Each number is 200 + 30 x the weight over its row's rms, rounded and kept within 0 to 999. Layers, rows and columns count from 0. The size before them is the row's rms in percent of the matrix's.

# layer 5 attention output (transposed), 768x512, rms 0.122, rows 258-276,386-403, columns 128-255
119,249,240,212,272,241,176,203,145,238,206,205,218,261,216,155,184,139,161,231,113,224,222,213,192,221,204,233,253,183,166,196,205,224,239,215,172,204,185,202,173,246,201,241,240,194,230,226,207,162,215,218,185,210,248,155,191,221,262,198,189,206,174,218,167,192,198,177,141,231,180,161,179,212,242,260,162,166,156,207,226,259,173,182,220,235,216,156,158,229,174,162,237,157,167,149,213,142,178,210,187,211,249,188,263,213,199,153,183,231,185,213,169,183,199,183,174,186,187,190,210,226,218,195,188,182,140,215,202
115,220,183,141,206,178,202,199,236,234,167,179,208,214,190,228,229,127,250,190,177,235,216,182,234,215,198,252,149,198,170,203,210,164,280,283,183,182,218,240,154,182,232,207,199,178,205,201,170,216,188,212,163,242,204,159,222,256,266,185,179,254,208,211,262,154,187,236,210,176,269,180,223,214,207,219,199,244,182,228,233,156,203,200,204,160,174,179,219,226,165,176,144,207,165,221,202,225,185,198,176,156,135,240,205,244,193,120,194,203,191,156,116,228,229,152,167,264,184,188,203,222,145,206,192,136,189,200,228
117,175,223,228,167,192,108,225,176,217,214,176,288,187,213,200,249,185,193,188,187,191,193,198,189,206,218,203,136,218,194,240,125,204,143,233,182,229,183,234,202,182,232,235,211,182,206,182,233,195,227,179,164,201,185,177,185,219,171,215,143,145,191,206,171,226,189,196,172,204,169,241,198,243,252,153,181,174,178,208,195,193,168,222,215,290,232,161,209,207,172,213,198,188,200,199,213,159,208,244,217,222,228,261,206,194,184,224,202,185,199,190,183,214,202,232,171,187,170,226,164,206,236,223,220,209,202,205,197
115,253,184,181,244,167,223,173,150,205,148,224,178,231,212,197,202,161,235,214,192,197,193,183,216,248,190,161,167,173,122,194,225,193,147,257,208,206,208,172,198,161,227,187,172,230,190,209,221,221,251,178,213,206,234,190,214,171,260,167,150,232,250,242,166,174,201,216,181,195,244,218,199,184,191,257,221,207,230,153,178,210,179,203,139,232,170,210,227,211,233,206,242,174,164,157,206,146,218,253,209,200,155,194,209,170,189,192,235,217,220,229,193,172,220,145,201,213,181,227,194,255,193,174,168,232,264,245,261
116,178,243,153,190,172,170,194,222,186,201,246,208,185,206,194,199,213,188,166,235,230,205,224,220,202,152,206,177,221,242,230,220,246,196,182,167,199,192,229,222,200,213,215,190,125,175,182,188,193,174,206,230,230,178,204,231,190,198,170,173,200,198,172,206,132,190,213,243,257,211,198,244,185,209,107,231,209,228,208,212,188,217,150,208,215,218,153,192,205,182,231,184,211,187,162,190,180,180,201,235,237,174,222,211,256,175,225,230,228,159,249,200,167,171,206,204,199,209,186,114,206,190,130,188,171,198,203,229
116,194,206,205,180,155,229,236,167,198,173,151,172,169,169,231,210,165,231,184,236,188,187,171,230,206,209,166,205,174,231,185,218,214,247,210,210,242,152,218,223,167,182,243,186,172,233,223,227,204,235,214,195,231,155,240,173,202,223,182,243,183,163,229,157,235,196,230,220,201,217,142,161,200,155,209,194,204,189,142,260,160,178,204,183,199,147,205,179,258,229,184,210,202,170,158,229,214,234,217,228,194,181,234,262,174,211,183,194,226,221,228,282,227,204,197,174,200,172,159,201,178,216,226,153,190,208,176,238
118,289,163,205,230,205,204,223,178,242,201,215,287,188,230,164,255,215,200,168,180,205,185,171,223,178,195,174,212,168,217,227,160,182,247,190,197,145,158,254,179,221,185,209,254,201,182,165,209,229,222,190,243,216,197,210,171,201,188,202,175,167,227,182,211,215,216,125,216,219,191,231,161,232,266,200,179,227,213,202,174,173,196,260,188,169,154,219,242,177,213,229,165,223,191,187,219,220,174,193,211,203,235,228,185,173,171,223,229,203,168,223,239,181,198,182,158,205,212,202,244,207,242,179,208,211,284,213,230
120,193,224,178,212,194,177,214,154,177,179,207,218,212,177,200,212,219,191,186,213,161,227,246,225,248,178,203,197,223,200,177,180,195,203,184,206,216,243,260,198,204,194,151,148,205,191,193,208,224,182,219,168,262,222,194,174,234,204,204,257,178,225,178,202,239,233,196,239,168,259,201,166,205,207,201,224,232,162,211,173,154,170,182,171,212,208,206,202,173,189,204,216,215,187,188,210,195,160,218,226,175,134,195,234,203,210,200,221,179,174,231,200,186,200,232,229,169,213,197,156,198,162,264,108,207,224,241,198
114,153,125,244,188,298,195,200,189,210,171,186,265,193,210,153,204,207,223,153,147,200,236,171,220,194,165,246,281,206,174,148,207,203,199,212,195,187,214,179,232,199,229,178,246,167,237,171,202,259,198,200,202,209,152,199,176,148,222,216,226,217,203,207,190,212,153,194,211,177,158,221,221,249,174,199,224,152,250,220,205,187,181,255,180,211,266,193,181,217,228,167,224,248,227,262,186,187,149,153,227,220,234,218,185,155,205,127,188,187,187,247,233,209,197,170,193,213,189,153,195,217,204,221,252,164,254,178,176
114,199,205,226,241,205,227,212,248,212,205,192,250,147,228,227,208,230,122,226,220,199,204,191,188,240,169,156,173,136,190,200,225,200,189,196,181,202,187,206,232,233,258,196,195,231,198,232,187,170,225,187,204,205,123,219,211,248,258,199,262,258,185,240,179,247,235,163,236,194,223,220,180,247,183,190,230,185,223,159,207,258,173,208,176,132,218,233,161,226,194,198,166,200,152,158,232,202,185,195,176,163,177,215,205,154,201,168,192,214,112,194,259,234,198,212,203,178,219,234,162,208,241,214,183,212,169,219,164
121,190,189,162,231,214,197,238,205,183,190,186,145,203,216,183,227,222,231,132,135,179,192,197,233,238,221,202,168,210,232,190,222,167,170,229,240,213,232,202,217,251,222,212,176,232,199,222,157,184,224,223,179,163,207,166,159,253,191,252,199,186,194,266,172,227,217,187,245,187,229,220,234,232,205,175,179,231,192,229,189,151,206,196,230,170,165,185,208,141,167,196,196,225,204,227,195,242,202,196,187,219,145,147,166,272,199,245,141,221,183,170,226,222,151,228,242,193,180,175,216,186,154,199,207,226,107,187,199
110,243,143,277,214,237,172,214,232,171,208,255,189,251,202,212,170,205,172,262,203,203,177,218,118,204,159,182,212,197,263,212,194,204,223,182,248,214,248,159,151,213,201,223,251,184,236,185,250,144,140,213,155,225,215,224,190,205,208,201,243,212,215,181,229,211,162,236,191,230,193,207,211,141,233,153,179,217,175,162,197,235,246,244,166,226,174,205,261,227,232,244,168,252,157,169,192,156,182,176,191,177,225,173,155,197,182,250,243,197,184,239,203,216,183,222,207,180,113,251,184,177,215,200,175,173,204,217,237
114,248,215,225,223,170,178,226,177,159,211,228,233,196,178,213,207,227,174,208,183,186,163,192,291,232,221,208,220,212,204,215,199,175,138,206,158,198,205,129,160,166,204,213,191,215,190,239,171,219,258,191,218,224,185,211,229,262,174,142,180,197,206,183,262,195,178,217,181,202,169,216,273,237,212,152,211,208,245,210,185,198,204,191,155,242,261,145,220,180,228,177,219,164,162,247,105,219,237,231,233,206,219,206,231,196,216,195,140,229,194,241,189,215,220,178,206,227,216,214,175,220,206,218,175,225,234,217,208
114,228,169,236,192,189,190,248,204,226,213,209,198,183,206,220,107,205,200,247,253,189,207,226,182,189,249,158,192,193,174,216,212,209,215,173,211,232,207,198,212,241,172,183,216,185,211,181,198,183,175,168,203,210,158,206,218,208,169,168,187,210,192,214,199,201,156,226,226,230,205,193,169,174,194,207,197,241,192,231,193,196,184,214,191,236,208,268,176,235,144,205,218,192,224,165,190,207,219,208,237,214,242,226,195,221,215,194,204,227,232,121,218,228,269,250,248,163,180,174,148,176,164,215,189,184,166,123,219
111,180,111,225,210,201,213,197,227,229,239,192,155,177,187,170,208,233,180,236,221,206,205,194,233,197,227,184,217,203,240,193,222,179,222,225,209,113,165,193,228,237,223,226,197,170,173,241,163,200,174,223,194,154,207,199,216,201,174,196,226,223,192,188,229,225,175,188,159,243,223,215,167,190,197,186,205,179,175,177,230,203,189,210,209,227,202,131,225,184,197,203,225,207,233,182,252,224,198,225,188,170,185,169,187,183,147,173,209,231,204,132,186,197,214,201,219,215,178,224,210,193,227,141,164,161,211,139,176
119,229,197,231,184,156,218,192,207,191,175,117,192,152,158,154,244,202,200,203,183,213,192,195,253,152,212,156,192,240,206,220,214,171,203,160,172,197,193,217,202,173,215,211,168,223,178,217,226,181,176,172,159,147,167,194,215,223,230,259,224,176,274,231,219,207,185,208,160,237,199,168,148,166,139,170,198,166,187,178,210,214,206,224,233,164,209,192,214,263,149,253,180,156,158,250,206,150,198,128,153,232,141,250,244,197,206,180,144,237,230,241,201,226,167,222,213,200,218,182,220,263,205,193,213,192,207,222,235
115,202,234,168,182,247,258,156,258,165,233,224,221,255,216,172,237,238,219,235,185,208,169,231,184,175,179,157,227,210,187,183,174,189,215,174,217,171,228,237,187,183,197,197,208,196,191,213,166,182,223,188,245,190,182,209,229,254,194,189,224,207,195,213,213,196,242,215,175,223,275,197,213,149,195,193,200,217,153,218,202,174,230,188,223,160,173,290,218,207,163,218,144,188,214,211,198,209,171,192,180,172,161,203,191,199,195,238,174,171,142,202,221,248,164,210,194,202,140,181,223,167,217,147,189,168,283,190,249
112,246,147,187,206,206,252,243,229,248,159,161,177,257,192,196,219,210,212,191,216,205,203,172,195,206,176,245,188,184,225,187,205,215,256,196,207,163,234,197,165,167,202,244,194,176,228,178,218,158,148,174,213,203,160,238,198,215,236,199,227,246,183,207,202,186,204,180,173,182,139,219,157,184,162,192,213,194,215,209,271,172,170,202,206,172,164,215,200,191,210,199,176,207,195,198,208,211,199,194,216,236,151,150,198,196,182,153,234,154,255,200,244,227,150,175,142,194,168,235,191,193,182,166,175,205,242,180,188
114,202,234,212,175,208,186,181,165,202,202,217,225,218,196,198,210,201,190,248,137,200,188,237,214,243,186,197,171,290,224,230,249,157,189,247,211,263,141,220,210,190,225,202,205,173,262,218,257,149,214,257,186,212,168,210,215,173,239,238,181,240,224,196,206,214,223,230,191,235,200,177,158,164,215,218,152,195,229,218,194,141,217,188,207,162,173,146,253,146,144,233,171,191,148,200,190,238,202,142,214,231,75,218,227,201,193,136,205,124,217,205,198,246,198,232,264,272,206,175,226,196,150,226,220,203,179,206,204
084,176,221,159,210,204,145,164,223,155,156,226,218,191,275,201,244,180,164,203,196,144,188,197,235,165,186,240,198,242,204,196,247,159,153,192,221,202,256,246,174,165,233,174,241,172,228,242,186,192,209,219,191,192,172,190,183,217,187,212,223,207,253,250,177,202,185,218,198,178,236,214,172,184,196,185,221,184,193,213,216,182,255,192,201,178,194,237,257,200,213,222,171,212,232,237,195,196,182,215,202,160,213,227,187,196,176,234,193,185,209,186,207,168,233,148,249,174,227,182,152,127,177,156,200,192,278,170,178
094,173,187,197,226,197,163,148,178,195,211,222,218,201,200,208,159,272,243,182,178,206,190,175,163,234,209,219,236,185,236,174,139,276,170,201,234,197,177,204,233,137,181,164,221,191,169,205,187,169,207,183,212,174,186,199,180,151,129,205,175,154,260,188,249,216,238,211,181,174,166,208,152,200,209,171,244,177,218,182,182,258,215,195,227,205,248,215,201,220,245,208,188,260,258,218,183,222,193,213,224,214,224,198,182,157,193,249,201,176,243,168,285,144,198,199,185,166,209,185,210,147,305,173,243,218,206,182,203
086,225,172,180,172,213,232,214,207,268,175,190,137,203,215,237,173,201,179,175,182,191,274,157,180,187,177,181,170,189,163,209,220,162,233,194,240,246,207,177,225,252,224,211,150,196,197,218,219,221,147,224,184,153,232,218,191,175,185,221,217,229,206,170,265,168,144,171,272,208,192,201,246,201,158,248,219,196,268,187,181,250,221,176,214,159,205,219,186,164,208,219,162,169,189,205,148,260,173,199,208,183,93,139,216,235,244,192,202,143,181,166,228,155,213,168,201,187,142,163,202,236,187,243,248,229,195,215,195
086,171,194,201,160,250,183,228,235,154,223,163,242,216,187,203,243,175,192,212,170,185,208,246,244,216,180,217,221,245,199,171,208,150,214,204,224,214,203,202,209,254,194,195,202,167,228,168,155,144,174,206,193,235,229,205,232,221,125,203,176,228,165,228,196,205,193,179,214,180,165,169,222,193,181,180,223,146,184,190,257,175,210,219,168,175,245,216,216,245,194,208,98,191,201,238,202,155,203,195,158,206,253,239,176,205,205,193,245,178,195,173,191,219,151,248,232,170,219,191,179,233,228,170,205,160,155,194,206
083,192,179,274,174,213,169,225,189,224,254,210,240,251,145,204,247,234,228,242,154,247,238,180,174,228,191,196,160,128,164,204,168,230,186,224,242,182,168,160,240,210,173,113,179,188,249,221,178,165,231,250,214,226,271,219,168,176,215,176,173,122,227,180,194,181,202,238,205,164,220,228,224,187,190,225,203,189,233,188,160,235,202,221,223,184,214,238,200,217,212,176,228,166,217,206,155,219,198,189,165,212,161,233,199,138,175,220,224,143,184,171,187,227,192,222,125,178,131,235,211,191,218,197,204,206,197,191,193
087,165,213,184,224,202,191,187,208,157,227,190,176,209,211,226,193,217,155,204,177,222,175,261,190,202,201,204,227,202,200,206,160,181,217,180,241,214,239,195,166,189,170,224,177,212,186,205,169,224,152,143,178,218,186,235,193,146,159,137,146,226,207,182,188,202,148,195,181,179,202,199,222,217,259,229,219,231,234,211,147,224,184,239,184,250,198,167,224,168,174,193,233,222,242,170,207,183,214,209,140,165,193,221,160,208,161,215,234,207,193,200,209,203,211,216,185,259,199,209,188,251,217,211,171,203,216,229,240
089,172,241,214,177,180,247,235,203,168,212,183,169,216,201,166,206,202,165,195,111,180,211,234,192,210,192,266,188,223,174,206,160,214,167,209,269,197,227,215,272,218,178,207,145,216,282,227,245,216,177,183,183,259,205,207,166,270,203,186,171,199,147,223,168,164,220,291,194,146,214,191,197,188,177,173,219,178,178,178,213,209,192,204,181,225,225,210,177,223,248,192,227,166,209,194,189,251,203,188,215,199,173,197,173,163,224,226,159,228,219,166,196,226,173,183,179,178,223,214,161,219,202,167,146,224,244,220,156
084,217,222,237,225,181,245,211,180,230,205,199,170,260,212,224,216,219,223,209,190,222,144,168,213,171,205,214,225,200,207,219,209,211,226,231,214,192,238,295,199,178,213,250,228,209,210,193,202,120,256,198,178,154,149,212,174,203,174,188,218,250,163,187,187,183,196,211,166,278,220,180,209,192,243,168,152,174,252,276,153,217,212,196,188,188,131,220,193,203,216,228,176,209,173,145,167,232,173,244,146,157,205,216,210,193,164,205,210,206,190,192,155,178,208,186,267,212,207,203,173,223,266,222,211,180,164,187,183
084,219,227,198,213,193,209,225,236,203,180,223,168,201,204,225,240,200,142,202,264,210,216,187,169,202,173,202,120,208,197,219,238,148,220,209,193,161,144,179,208,198,225,222,187,225,169,280,191,171,217,140,172,203,254,212,225,228,211,192,169,176,198,234,203,236,198,210,193,199,210,162,174,149,196,135,170,191,170,214,151,229,196,110,183,164,187,207,190,131,230,219,161,170,162,201,237,199,153,208,162,149,112,205,159,206,186,246,206,190,185,138,184,212,165,195,225,205,175,255,204,204,191,204,153,228,231,232,208
096,191,154,173,201,231,200,190,155,175,175,164,165,217,132,206,189,140,193,216,225,209,235,239,240,119,223,230,181,208,175,175,162,247,267,204,188,180,218,202,186,229,207,205,160,210,221,170,183,217,179,213,195,221,258,249,235,191,165,230,207,128,224,185,243,190,183,224,264,249,219,231,200,201,207,240,192,196,186,202,164,171,205,209,214,242,164,165,202,193,222,174,247,240,253,199,145,175,155,233,228,253,206,200,194,232,180,173,202,187,247,178,162,224,220,242,229,224,207,162,156,237,197,191,220,184,208,183,201
085,220,221,225,194,261,206,174,257,215,122,130,202,252,212,237,197,198,180,234,208,197,163,178,176,163,176,197,240,221,172,217,210,244,195,156,174,163,141,182,181,166,204,212,176,208,192,229,185,239,245,195,203,227,176,192,203,201,205,148,195,177,171,232,186,235,217,245,223,182,208,206,166,159,227,188,155,156,202,161,202,190,200,189,202,208,219,234,223,226,201,216,229,168,224,224,229,187,168,169,242,194,236,284,218,207,223,171,226,199,206,237,151,211,257,194,224,216,258,174,229,239,198,261,219,186,162,168,202
093,219,235,152,184,164,181,193,167,195,183,216,202,212,199,236,214,200,249,168,172,246,176,179,234,160,209,176,216,204,213,186,223,229,214,201,150,144,156,202,262,168,193,163,244,224,191,213,156,195,238,177,224,174,185,205,196,191,198,225,149,210,247,199,183,274,167,217,217,174,147,277,174,221,208,214,222,211,229,196,200,141,191,207,204,198,229,205,174,193,175,223,212,193,203,210,205,203,201,189,235,201,133,161,163,190,208,167,196,210,235,174,232,218,217,209,171,214,167,154,229,237,239,210,173,188,196,171,207
090,170,209,222,195,197,219,226,172,246,195,211,174,226,161,211,176,164,190,276,176,228,174,230,145,177,194,219,170,221,184,204,212,215,211,173,235,213,240,201,159,164,188,207,172,207,151,122,237,192,159,206,196,182,242,186,189,205,220,200,189,192,186,210,171,180,162,183,243,198,177,206,160,166,162,161,203,233,215,238,184,217,174,176,215,142,131,147,219,233,166,230,184,221,229,179,250,173,166,216,167,180,155,217,220,150,205,154,219,203,212,213,191,161,170,198,190,170,233,188,177,195,233,158,234,198,164,234,187
090,216,235,204,185,211,177,162,205,176,234,179,199,185,223,213,193,231,167,154,172,178,245,231,209,265,188,207,211,206,216,197,142,232,167,218,175,238,197,188,199,197,215,226,196,205,188,162,165,209,187,196,139,228,185,212,212,195,215,186,233,232,158,201,243,243,220,215,181,189,219,181,168,161,220,218,251,194,168,187,192,198,240,175,191,209,187,153,206,176,236,199,187,165,175,174,184,189,234,179,199,216,187,177,243,218,213,228,207,191,150,295,192,181,204,178,176,223,185,214,165,221,185,189,185,255,154,285,194
087,210,211,195,176,143,194,255,186,234,247,248,241,171,215,163,190,162,173,222,232,204,126,152,178,211,218,169,222,206,227,202,204,169,227,145,198,178,198,227,214,192,205,216,153,190,175,194,218,214,233,214,214,249,202,177,184,205,198,224,202,157,218,190,190,238,206,210,204,166,174,168,191,170,222,208,181,218,214,198,217,247,192,185,214,166,256,233,203,162,177,207,221,178,140,247,174,220,237,215,247,216,170,220,241,226,138,231,254,179,221,238,190,216,216,211,180,139,247,228,213,167,188,186,208,200,151,191,238
098,215,186,138,188,165,182,226,181,236,220,243,117,244,255,201,188,209,144,195,284,165,196,222,137,198,201,235,249,187,183,180,173,229,176,246,195,238,220,182,163,204,196,262,182,179,154,253,193,186,238,176,229,149,202,169,153,187,135,132,140,238,178,205,216,175,162,186,259,227,222,129,251,226,185,172,164,238,180,200,158,193,189,229,201,210,158,192,157,203,220,204,210,280,219,153,186,178,167,242,215,207,238,158,213,203,180,226,222,228,137,197,166,150,259,181,260,217,209,202,189,201,180,220,212,200,192,261,237
090,165,188,205,231,146,199,221,166,196,160,205,180,229,194,199,174,204,158,160,273,177,200,211,174,183,232,231,246,262,198,129,197,155,200,198,175,170,220,186,184,206,219,214,233,172,166,243,244,216,230,194,182,193,227,232,179,202,180,187,181,177,214,205,175,242,155,238,187,192,153,171,197,252,199,142,188,176,217,189,199,253,187,211,215,202,243,194,191,237,210,242,228,194,197,230,201,233,197,221,196,208,253,161,235,207,160,188,190,209,179,251,227,194,251,220,209,165,223,176,191,207,214,226,185,217,211,198,170
085,194,183,175,142,185,210,160,158,175,216,171,164,187,204,186,231,192,257,193,187,191,247,155,200,216,188,173,232,187,202,310,194,210,114,218,203,236,213,179,236,185,221,155,207,243,249,184,199,166,220,203,190,208,256,150,235,159,171,192,147,232,186,212,205,218,234,214,207,158,215,152,157,159,215,195,219,177,252,202,192,205,232,189,225,240,238,153,176,174,177,185,130,182,188,210,254,192,231,147,194,199,235,232,216,220,196,238,164,145,197,167,185,176,217,163,200,231,180,214,179,144,201,174,216,184,179,237,133
# layer 5 attention value, 384x512, rms 0.105, rows 131-148, columns 128-255
109,239,218,176,161,151,214,221,223,235,212,188,188,233,206,220,294,200,199,187,186,152,195,222,202,192,242,171,173,188,223,230,215,146,223,164,248,161,194,210,186,219,183,213,220,244,198,138,250,191,242,258,210,134,248,203,225,191,221,215,191,155,154,175,155,190,192,185,178,211,131,176,230,150,247,218,179,201,169,165,253,181,231,181,206,206,226,164,225,225,229,231,239,178,261,177,213,196,177,177,214,191,164,159,151,210,180,219,209,170,171,192,161,183,208,236,178,160,164,209,212,194,185,227,225,200,204,229,180
110,216,242,201,262,246,258,233,195,231,203,210,223,181,131,202,224,226,234,173,191,133,218,213,197,249,191,186,220,195,210,150,210,200,230,230,194,209,232,238,162,166,155,232,220,184,212,203,191,211,233,261,189,209,227,174,158,264,247,236,160,181,199,221,223,226,209,223,127,154,206,223,135,190,144,241,210,224,177,233,201,170,232,194,172,201,183,178,216,184,231,194,249,248,203,136,174,181,214,148,188,223,206,213,175,197,171,169,220,211,180,220,200,228,172,202,226,246,192,190,195,183,239,212,159,168,169,215,149
104,211,237,190,195,243,198,218,213,229,236,222,177,155,176,191,187,237,149,234,212,214,225,152,193,139,217,198,210,176,219,230,181,232,179,181,162,165,198,224,183,203,231,236,217,130,213,241,220,214,205,198,228,237,222,170,199,199,220,174,248,177,208,187,200,208,163,255,242,223,184,189,195,165,185,197,124,186,178,266,203,194,169,175,213,174,182,169,217,163,248,189,154,278,224,171,181,216,196,236,167,189,225,193,151,227,263,204,178,215,199,249,175,188,187,191,181,167,136,215,174,190,133,201,235,227,195,124,180
108,169,214,180,219,218,123,198,226,204,203,203,173,212,264,206,173,204,194,175,152,168,232,145,195,185,190,186,215,221,171,241,215,200,176,202,208,185,203,179,184,134,164,190,203,264,255,186,244,215,183,190,193,179,168,200,202,230,245,184,195,216,239,241,219,169,232,176,171,195,178,194,154,171,204,237,223,187,164,210,223,217,251,235,217,241,188,138,225,188,211,219,181,230,183,189,251,248,161,195,156,236,201,155,179,201,189,110,169,200,160,202,249,208,192,231,215,180,213,207,171,165,143,192,214,214,213,146,212
106,172,174,211,221,200,144,229,213,252,169,256,199,202,167,188,160,221,149,195,247,243,182,181,154,174,206,206,260,233,198,196,243,193,188,205,197,243,187,152,213,169,232,162,150,194,159,199,236,220,206,230,182,148,204,186,222,217,165,196,217,173,190,189,213,174,232,266,219,234,226,203,191,186,178,171,210,191,164,187,251,128,205,200,274,178,231,187,230,133,196,222,202,179,147,185,151,193,170,160,219,176,204,187,182,213,226,192,249,190,159,217,198,195,194,205,275,163,184,201,169,196,261,218,194,215,138,211,168
106,178,169,205,220,152,234,189,192,182,205,253,203,195,165,193,202,247,232,208,188,187,182,213,210,179,197,171,179,220,188,231,228,236,203,192,143,235,172,188,218,189,194,186,220,178,176,228,201,213,164,202,227,201,193,172,227,150,188,211,200,216,240,223,223,185,206,205,151,175,193,162,195,203,254,198,199,217,190,234,237,173,215,141,177,212,251,234,147,181,198,205,170,179,192,206,238,176,189,178,179,199,183,182,274,192,220,115,175,224,171,208,268,211,228,202,216,207,238,206,234,146,158,238,202,220,220,153,176
112,205,186,199,213,227,186,195,197,162,210,165,127,163,183,152,219,171,173,220,218,183,209,232,216,192,185,185,218,247,186,162,193,205,200,174,189,195,146,202,231,217,166,244,239,191,161,152,147,153,145,165,196,208,197,211,258,199,184,205,183,183,213,226,185,175,199,220,218,197,252,213,222,167,172,214,223,192,190,128,219,181,211,164,223,147,203,181,209,279,194,160,228,206,195,185,217,126,222,162,203,162,201,228,219,193,191,250,195,184,198,247,209,212,190,227,249,209,217,170,243,210,176,192,243,274,242,236,167
108,204,229,183,156,143,128,187,166,165,231,211,159,255,188,186,227,123,211,262,132,179,194,181,215,256,196,185,245,200,230,232,176,218,169,236,206,161,257,268,246,168,217,191,156,215,214,185,155,179,193,156,249,182,170,199,169,166,204,196,193,242,138,188,185,215,234,213,205,219,206,163,183,180,211,218,207,219,221,209,200,175,207,164,240,171,219,185,227,238,166,207,199,223,174,198,186,177,265,195,199,159,223,167,228,156,229,229,198,231,229,244,223,187,159,217,166,217,208,215,220,163,194,185,187,144,160,235,193
106,173,228,182,143,148,154,197,227,191,208,206,206,178,203,222,189,274,256,184,184,194,220,182,218,209,209,214,237,204,174,221,220,201,219,220,248,218,169,225,240,201,177,198,243,167,127,207,176,228,259,254,217,179,142,153,239,186,213,176,240,228,207,211,171,175,214,190,144,162,208,232,215,211,138,170,169,185,171,220,152,187,199,221,244,175,162,219,140,225,184,187,189,211,133,185,178,153,174,201,222,185,210,232,187,153,235,233,194,205,206,197,143,147,170,150,235,211,202,224,241,244,223,260,192,230,164,213,203
111,213,201,208,238,172,196,251,190,210,220,189,266,177,240,234,227,151,250,193,211,170,221,186,199,171,189,206,205,206,211,222,222,173,245,168,193,233,202,216,193,213,176,152,257,189,198,160,221,184,157,191,177,205,200,218,248,181,154,208,219,167,222,211,229,162,194,221,177,190,194,207,196,221,173,176,225,201,189,210,264,245,227,167,216,233,249,221,160,217,205,158,199,211,190,197,237,219,184,200,195,220,232,167,226,117,196,193,203,180,214,185,174,190,198,251,117,191,177,239,126,207,209,150,199,180,191,213,182
106,191,173,198,247,255,218,185,206,205,166,222,251,182,227,216,183,236,213,211,158,167,221,231,193,205,224,265,153,239,184,244,184,208,213,254,183,190,228,232,229,165,174,177,185,164,217,216,227,227,221,226,253,176,180,210,234,198,185,158,249,149,140,198,174,143,215,145,228,137,252,139,217,219,186,127,163,197,258,166,250,244,178,179,203,203,222,162,183,205,207,184,270,227,237,170,181,151,180,205,183,202,199,217,210,227,222,244,224,183,189,173,157,221,185,206,206,154,227,242,210,226,120,167,226,259,196,157,219
109,210,197,224,192,241,196,196,195,192,176,249,166,260,197,181,211,169,191,158,271,168,234,158,208,184,229,171,224,116,172,216,248,190,220,250,247,231,202,232,249,189,241,190,210,194,250,257,292,178,208,227,244,167,198,176,211,167,152,226,256,175,183,211,163,178,203,203,182,195,222,267,157,192,186,224,266,196,179,193,194,189,227,196,154,176,186,207,220,192,204,213,232,165,228,215,151,249,194,217,225,194,212,230,229,275,144,248,186,151,195,169,161,192,172,212,172,213,173,218,234,183,164,166,201,208,232,233,186
109,146,209,177,187,220,270,206,198,148,172,243,145,205,147,159,234,197,140,213,194,219,177,205,180,239,173,192,216,219,206,223,164,220,194,195,276,160,194,211,267,166,195,154,210,207,191,176,263,164,201,208,192,190,221,153,197,208,219,199,189,202,208,203,222,243,194,225,249,220,209,188,203,250,235,154,194,158,231,235,207,214,162,227,210,178,246,156,204,202,197,190,232,211,233,193,198,214,173,231,165,175,172,195,208,190,195,169,233,206,171,182,180,118,202,165,261,282,219,223,263,236,226,205,203,233,200,170,261
105,157,267,214,242,168,218,180,223,187,235,156,185,252,234,249,244,207,223,245,176,193,178,233,188,193,158,226,195,252,205,196,222,175,237,236,194,234,199,189,188,133,131,216,218,192,198,228,230,255,210,203,196,244,147,233,201,211,154,245,193,243,201,241,149,139,162,191,233,276,168,212,229,214,182,204,231,153,129,192,214,177,178,193,194,182,118,198,226,198,226,173,148,211,191,158,213,214,159,186,226,165,231,230,184,186,140,146,248,178,190,217,225,193,167,196,199,196,209,169,148,176,177,238,150,199,187,206,175
119,183,221,195,220,179,286,208,164,171,173,220,196,194,213,257,209,186,228,145,158,208,168,166,225,155,158,181,182,181,183,257,224,205,241,183,194,204,201,251,247,208,202,143,258,217,209,186,231,219,217,204,143,216,261,219,224,167,239,248,249,205,178,187,158,203,228,183,108,199,209,194,283,193,229,237,230,187,175,219,174,177,202,166,159,220,190,261,191,238,234,157,159,212,270,168,196,166,203,221,213,244,219,178,209,245,197,165,173,158,206,192,215,234,167,204,129,209,228,208,172,184,168,212,182,238,169,188,133
108,227,204,189,181,195,206,185,170,226,210,149,203,189,203,169,218,178,199,225,124,235,244,222,221,159,187,214,151,155,179,240,192,219,209,194,176,208,218,169,192,205,226,139,139,181,207,145,222,182,179,205,201,215,206,207,186,245,169,230,226,166,197,176,201,209,193,191,180,211,168,167,188,150,149,224,231,250,153,165,200,204,215,165,169,256,192,163,173,234,166,198,168,234,207,194,165,154,224,187,207,242,174,234,176,198,231,222,174,166,247,186,235,171,218,173,141,166,241,165,187,204,194,170,212,161,201,235,220
105,185,202,191,196,224,173,174,216,163,214,285,215,224,189,211,213,212,145,176,149,193,241,262,187,123,185,191,162,182,220,170,241,229,174,217,192,177,194,231,176,271,180,184,186,169,160,254,186,208,231,248,224,184,180,159,194,200,197,217,181,191,167,234,211,164,214,220,263,204,203,151,174,190,222,217,233,154,165,251,183,156,213,199,146,222,226,177,217,204,251,200,266,217,227,195,157,216,231,154,168,240,209,216,199,163,227,215,187,198,215,205,219,188,201,230,186,218,211,195,212,184,221,237,245,201,147,223,214
104,224,213,222,221,194,180,218,217,232,183,203,153,198,196,207,200,176,137,196,198,189,220,164,197,174,194,198,177,192,221,224,212,178,192,174,171,168,199,221,184,222,217,177,210,211,170,182,205,202,225,179,201,190,180,212,216,207,233,209,203,203,235,133,248,182,227,183,167,180,190,179,232,180,226,193,226,215,183,188,219,234,166,173,202,194,188,224,225,252,241,213,206,263,188,189,214,136,213,214,214,161,214,188,215,211,209,223,206,257,213,194,195,233,191,197,190,201,276,215,174,185,230,227,204,209,195,280,127